{
  "n_layer": 9,
  "n_head": 4,
  "d_mlp": 1728,
  "norm_place": "pre",
  "rope_base": 10000.0,
  "rope_fraction": 1.0,
  "init_std_up": 0.0192,
  "lr": 0.000714,
  "beta2": 0.95,
  "weight_decay": 0.29,
  "doc_mask": true,
  "steps": 7322
}
Each number is 500 + 50 x the weight over its row's rms, rounded and kept within 0 to 999. Layers, rows and columns count from 0. Numbers have three digits each. The size before them is the row's rms in percent of the matrix's.

# down: layer 5 MLP down (transposed), 1728x512, rms 0.0379, rows 1698-1727, columns 192-255
# gate: layer 5 MLP gate, 1728x512, rms 0.0391, rows 1699-1727, columns 192-255
# up: layer 5 MLP up, 1728x512, rms 0.0414, rows 1699-1727, columns 192-255
down1698 092:437429473540447520480467472547440530502527459403535458553446617522507495471461417426508534631532466454502512505464520459462559526569484513512485477581563521417477443431543441537476473647520526
gate1699 104:508453459512572550439515577515571545503498451577502506524580573500494571458477435445518557487456570428558613482551534497461492480475497463466483506541416542566444578538485589517485515613467619
up1699 104:513522386564508587474474464489650513534457516451395439433609483527489519543500598536540497474440465438474497535387441457480452491422464471489391522486531468540543543500556535457542522521570530
down1699 105:493490450482457423457431415544431463562492437506496461541552575464475482490567625484537454535456422573470502516424514569475423476490486516447404477496492517514514446479623560447468543543495487
gate1700 094:526522452529470502501512516498479425578483445521463569507446473502451489583457529515451444559499547575527488604545462545481450494484580539590492527475521579523541527590464585527477528483568492
up1700 091:461483477482412532515509517600537446619546560501451553554450471554489510494566482496506476506557525564512510583515508490513539563506540529553530480539557604490502502457497616529501558458486377
down1700 092:552503590423533427523512572605554541383518483497459523504429495510473499542590490384481517500464550477439523500471536496528585460415550501442526500563529438464469447524518538579462499491516506
gate1701 096:515423486499571544523558564499495489471493520583574485431511469477532519545425456545549448495477499511525482582527369443467433519458442528427591505606489457533513507491515497469489509495525498
up1701 095:446532589458481479535505440444471513559482493467507535504520607515490442571475563448505463509487563447479530464496576481487482518603528570471557483464569489372560506583467512566535476549500515
down1701 091:553459513533441530430564532549488402505505526498460462467477457503420546471444383494465452477555535519609450524519486501514486498506511466494537474529472477532471503492455544471479472384463476
gate1702 100:566523569612553512435468346564471492513473566438496540509581511462469544497525521453473521459544540435481628553502504437499441442401465599537445560482450467582476469524478511487553535500562504
up1702 094:515432529523586532435493429485562541450466574526510508488567459534438531492541481454556446378493593483530405565558562465427501464596630465475569470518454538420497565491532535617545379469414490
down1702 098:511444490458484478595579571478526454523464348527563458572541424528539569537498434578472504588528470498387451456535515569564521502532566572525496457455440470516507427478492528491399517453575465
gate1703 096:530519510473497515501534455510476414496414509550438511410566632458431492468510599396475406503429435481497545601460480489534422537487539462465480462550557458530554467534490505480495488485526535
up1703 090:402420514486459543461464619539509534507492501438559493499517455585508634532487472555449580507495517520566445451530463521412594440472578567535574468476494569507469554586542487466531493548516513
down1703 094:502440511455498499458494487519517537392494473555584498427569488488539530501513590494484467525471470516481484541461443524520488497472447565434567485521489516400534576541512590516527458510556503
gate1704 098:549488519551501441544486523502584531392547470517466421625466543439507505540576509515462545543492558428390447458542475531533460480535451450470465450495401506484480549564479521441434498546499432
up1704 098:587525471584563537480516571596472473582546435488475476598445644515533446396493434547507517459565373512382502492508442528564503507426415492525472474502454487487463594515465564461470461546425415
down1704 099:463449497489394509477466434434528532434492517521532556521489479443524481438424494496443445487484467478413466427430515523503505631422507457427473586467631498426469549488575522639522551527441465
gate1705 098:550497510539603546546535395498473404513466399572523526537441492442433404499508487529397520436471484543504536461529504497539486459520528545535450530560430526444489532497548525557539482490454498
up1705 089:574543561541450478511479570516460552529425508473542536465472468479511447522465471455512454408530449546499534539512524520409568554445547483485546535408553415526664513485531481536520472524463554
down1705 091:504449493445439484509549542350464543509442519526470528422539433509449545430587480520509453498491512565439440519442577540483434529601442450497483543517556561471430499555519455573556497518494461
gate1706 101:455498501501583431531458478518456437407445462515548568595504540456436450483568479457435506574575432469419383470588409453616406439463553583501475533612435540488459554412519519512532547472467527
up1706 097:496556433562486479490515500528503457457520518569562440461464430481421419495492504462515478473520490523466422534485551539495511470538567562435469464468515461521481452552479395562473472500496577
down1706 100:523479547550577587449468465493538477569517458438469575489436501499551491362447544553498604443422489552429546522423523434471537576494514535414493512392559518465462512481499535397559484444594484
gate1707 102:441376451544555498444438459392450425493416513537490531487563535490416471516467499505507409564434530440558493483427492456617444511369407463475478539469523556574533439514457455436524504510465497
up1707 098:490589487528446623529515496437459543418465439448565496596503462521499530432586535528443510557514493482557385508405476483379603477555464487500612521419581448470511540481496547527397477596414515
down1707 101:433472389527457439475585471364402540537478488470457453531456501482515500502560508451494554530459478514482533565439553437475518482466491563558533497435552579564472532449596570404509474501413499
gate1708 100:616458587450481492520528446545508485513474445466588507480508484438429547549525514489457488520458448548498596515591477511652484533485592559602505590574432508442477463571524625500513412486528436
up1708 100:488513593514420584506550457579445495561494521480575545508527502434458482541521446484498483561442500537402503573523534516588454499508605554449460506522379460467512473470464688533505408585509519
down1708 103:437447479546506492527491428532462568501460474502488520504504544421510569583421498531570448491544449567411475520480523470367454461525501439529451510450549484592535453487503596476566498463453487
gate1709 098:492479489477511601470477498404455521435482468538492523523425472504372548604558472506467394459444570439521458530499596497583569432418505439468574509518448466473432480496588458472424506512559523
up1709 096:503505584513526474540501503501458579460591436571523516509517455515461512650478508579430384540532468493550463576482598502516536478390460530502551452534488462484507446408586451532529519459528497
down1709 099:532468586524559549527533548479459590515549511451458584438545470568528500437575451433513463510489515419550532585529543536523463475536579476509519431481454523527516440395598453472494484513522356
gate1710 111:568426431518459545492487534417475481384416440567554468483510416423532545502560429454545453557577496496472478497577420542498520433469414491473456552501416483490570489480536577479536464529458605
up1710 115:411558458522456567467503539501475371468491539470440500500507566542542527413539547562552433507601493543555501551448566431492506422468476355507425379457462478541481545457505483441505430487501512
down1710 110:510509431485461488467568522431472572546509527459606509460473371432563498493508566458549494529484494515513433448574406592456519614433495604508512565403492523479571425496577544549512511550543520
gate1711 102:491454522538567535470572456479551526556526430505551560472503464429578479545499513435494601605536507552462474422511440448523495453544446532507523544553480537531639484522551510441485448532456531
up1711 101:463576477447433554563423542516513517538513403413462547488451488528536459440505483404470499520460582476552521358588425519590425344519542517403504529485479531440549544516504611518462428600527519
down1711 101:468484442468426429517522557485514480480549394484499498478542412535580388477455550543585475607493453479518464485540440538438355487478528478554479500516513422457518409503447533461504448468494492
gate1712 103:482489552518511583413550493439542457405467510490500606519456513404465558604531442525468485526485507461489570478498480552508433569505465557478530502579612442421569459505464501513465447560541514
up1712 102:527498493510523551574488440494539572486509502513435528468521447501471505537459479366459507461531467509484450486463498505421506523536472394500412497461489460511485575428464599450540471475539624
down1712 103:520490513522584567516505459518477422451478559478478459538522525413488522549503499484524512545466510418499528499383620540539467570504444509568499554580504385544494448553460556413496403479505462
gate1713 100:575448521481577476446535517445434519452436517569571569500371534601430401486553507551516443545536550491437540432565479495556489440436545589429587544550548534457534499439565561561456557500452543
up1713 098:554462498638480502436488439497491493533497429386488559465549484491498484569527412493540598489498481446434439523347461524548495574536512515529447472486514585479637534514416524517509518523524577
down1713 102:549428505404493559511572522477501418523511484430561496516486443525468449488488506533484464499454417466459491556497503515513560487467507500451566416507516450522468481543525489423406508475519504
gate1714 099:483468439563438509434494470582516441524572582478520461571531556388527504566529613527458491568612415489589488486463565398516483485447409511494509521547457513591518561463539447535475608555587385
up1714 095:503588574511462455530423486557463505500492532437538522513482527516497592577446549531541530416526527444543496499545436524482548523470429549483512444484597520564465615561622537469487445467468384
down1714 098:548509478543487413499510452514484545614619530553545534397475514466483469500540467537424585495534485480518534464587512549563541556516541504497535564519518513524544488525470443613589499466526442
gate1715 102:525363495500445458404466545552560548513543467508549480557490560392460504514563541412464431557463532489465527471554583498601534382475407360501457504417504498535493512476555606491503526462615494
up1715 103:561434475533558483424458483536474487522555530476437469472514534489513503499482506549525523511453590556561441461517506470472536417403431423550451549499512529514486409479462559509536449406498512
down1715 103:488518463489517528445526521580501495486340515483398470597533561417417543506501532484467571492486551522520484571415515466484550500515578477508479516519479469529513440476534505508562398446475370
gate1716 108:467586520462535508476447439499424479454500526461460539468473476459460506539570557527492554565471469399511579487420546456423509513392516553529424527480614484564521499529613523471573508408545479
up1716 104:431589503560490527480513420571490459493518576473479484390527484534508492531504474501512569589416528454535605435417531424422516544409441487521458495518583526594495515557506495438520565456581441
down1716 102:541368513491503478487515584488550512508485430566551488584522527430563453394459482473468499414517517532447433600553448580561484439553610472472555605461407579436500539463426473559462409499405553
gate1717 096:575460660522549485445496442547584434457433491519466538495507532484420539453524433452557556515500563508498540581512525549551542460481562475522543445500454503570507476463470481526469463455488541
up1717 094:497540503440415486465469448546502431449500543541496477469553519489419438563442544587485518608583498477529520510505479507535362548519517544454537549426559468396439471487495474549545482559498437
down1717 094:440498518511496474531504448395418528515510523401520459519446463488542509513575634526440449606447610559469456475461562546431445464504480585553465550505559471394561476515577426474537583631478446
gate1718 091:441532440553498432507590432484567540533466476549456546508518493506477536552466517602485458452398491542514484542569556501509481539507465550540569539466432598481466591500429504551467513564471496
up1718 090:410604468518494476454535556463500491503500524503469426495514471581493502483434556508531461504439467477471468592512571544448451469534522530546613477460552544529454527523398434563446582542467508
down1718 095:555484551537566482483482538584497504458486435506510475589547411531504460431543543517461431426563406493504529468445483520529541384599457424495477491406543529530560470441504469473620524417552410
gate1719 096:603440477561567501469401551533529430499452412505439567519541521466529451596505410507433441502444566435477554553537507495571583517528554551578489526440480504573476486497639501481410559451538526
up1719 095:412666508432411526496552442448493459559535537485491456442490465409463539431475514455467588537503549498483426446546589483534417477457463505371520475516520491498525623552417590514548411540490487
down1719 096:503444429518564413470525468527495544447477407553448571480578509464438419519517500526498441508417520452451527606512556527543546450450497631510515465525457478518475563469602595501445565479586441
gate1720 099:544576498536577616542437568450558493532527451549461510504510484517453416483529475480518508514502521456471532440559523410480548456405498505487492590412463589487572535400465525382504495455530486
up1720 093:439528519475582518447528489473499501480511553485536458478607475486408456580427481550565561455521535582389433498376582507554555474561477514474577533470444462524490506530468531566513545432447503
down1720 097:456595513428436412471507512438498456458497508520512531473495449462573548468491501527618444578523409561553580472467541498461416501481488520462543449540455437487508517528466482612457509407489518
gate1721 098:501484445407486414437508474587524413508428497524476472482462503561457568606504484453491591476484504484496439442446445568485526436499538493559512460441515493571574526475401570490490496525588550
up1721 100:494483491652545548512584613498479503566519533441537476590505551540529473534542438528527449504453446535403515468451482467484522405527513643492495518460465459430476447437543432515510512477545558
down1721 103:421507511537492468467484489495508498492440505469466580515446481545382602455472459454546495493562429507463498594503484449541516486464424501469504431482517511531468550533516555590520520527578464
gate1722 110:495493537460557496483464432493493530503518511591623477581412597456530563461483477451439569520500647408514441455578539470605434506535482463540523509556426496495502587398463511444610534504544552
up1722 104:392590540519417539393517476465460524466568562534507500546506467557545618524490508501508432531519439546517417481522537419473497476473495484442547362497547450419412489451438522472495538447546532
down1722 107:478538523540512566466609661491503515513537564538545567404416419468468495521534428477482476414544468608395549519548454481514615516480532466459513492508454459491521537434517545521549496531474571
gate1723 080:591459504545526539389514504395508561532357429536477555544467519396449501510502445493491484512520508403454503510536504501524538511511528519457540513543510611513547565581471530448486480621549538
up1723 143:514445553367442590458472499488544483420437442535602526476490528483500540492601470426458513539558566487548545474529429472542463415473453503473509517571447549525540511489496578432439525496538568
down1723 111:494486483552445449595534516541484479491616539489437437520450392579494467466487509515498463479484561492501437463471554534497425534545478510475440520485539402464467457406497483571535505434458494
gate1724 108:557477512515527535451540461441520524563514438585473553520491522414458533533494415562495577517543548501544542510527436515621516508425486473550466542510499526485501542518566421394449496582551516
up1724 111:482390506576464503458464472531584494527495545469524469495555562517514529528567459563573419460493557531438467562551332562510485407479469565462591527577450479540482423531425497469502494521561501
down1724 112:435501500491585540435496533530473450513439399562488501522429449532514468498565533549460449498510461567473455564555550529512518561504494531549485469430507445517493489494617501482468540533506496
gate1725 098:465497530438477572431510467516531602425494494515518507494424548514551501541542465475488484500653468471553397468541526515431522450494536480513601458528485517448472576512459486500436502534462498
up1725 095:485463542508554367563503527592437599598469514426494502549509532495521584522481444426466480470452421574490488538490483534413568564482549502504497504543548425472544474498440522666541410530467466
down1725 099:490501471578534581614507418488543447476458400585495509546532473473459429541469556552533579520466578432442422482510536556472437499589485426561521536496519527405414637440488543490414541524465519
gate1726 095:533538515547443504502425466576473526491556466584537481445402494545371578515584410540522490490562503533464491504465491507553550517481458562552554494468487527513558529394512422511436476467595520
up1726 091:440497498445492541592525540575503616532505520495491460497477482486292480541414540538539464511553441403501497500544498488512536447495569617503533452466529512501491475550614459529500461430544581
down1726 093:474560470545547496530508487487522583471617503544465522492521556554519466448478508491333446383585483463577515509530488554475491533550461480558463423508424530401496519589499391491568516443585453
gate1727 100:537521461506500553547447527473472513488439473478507466405513540508499536503468513459564492538587532451500593479512599501426373565397465632471529579548493597531475543452530530527526456473507550
up1727 096:357549404523453489509453551564534468574493487506459475524503575494484481452548570534482557477520420452533530447342468511464527471460511507538594513372450492512484554509505541484559500525413449
down1727 101:599515611405556529508502466556548448503515532485544600447515513429449496525481413456554480457473477473523534508450539579418459464590447528489524556516497528459515507449465411519506570534492410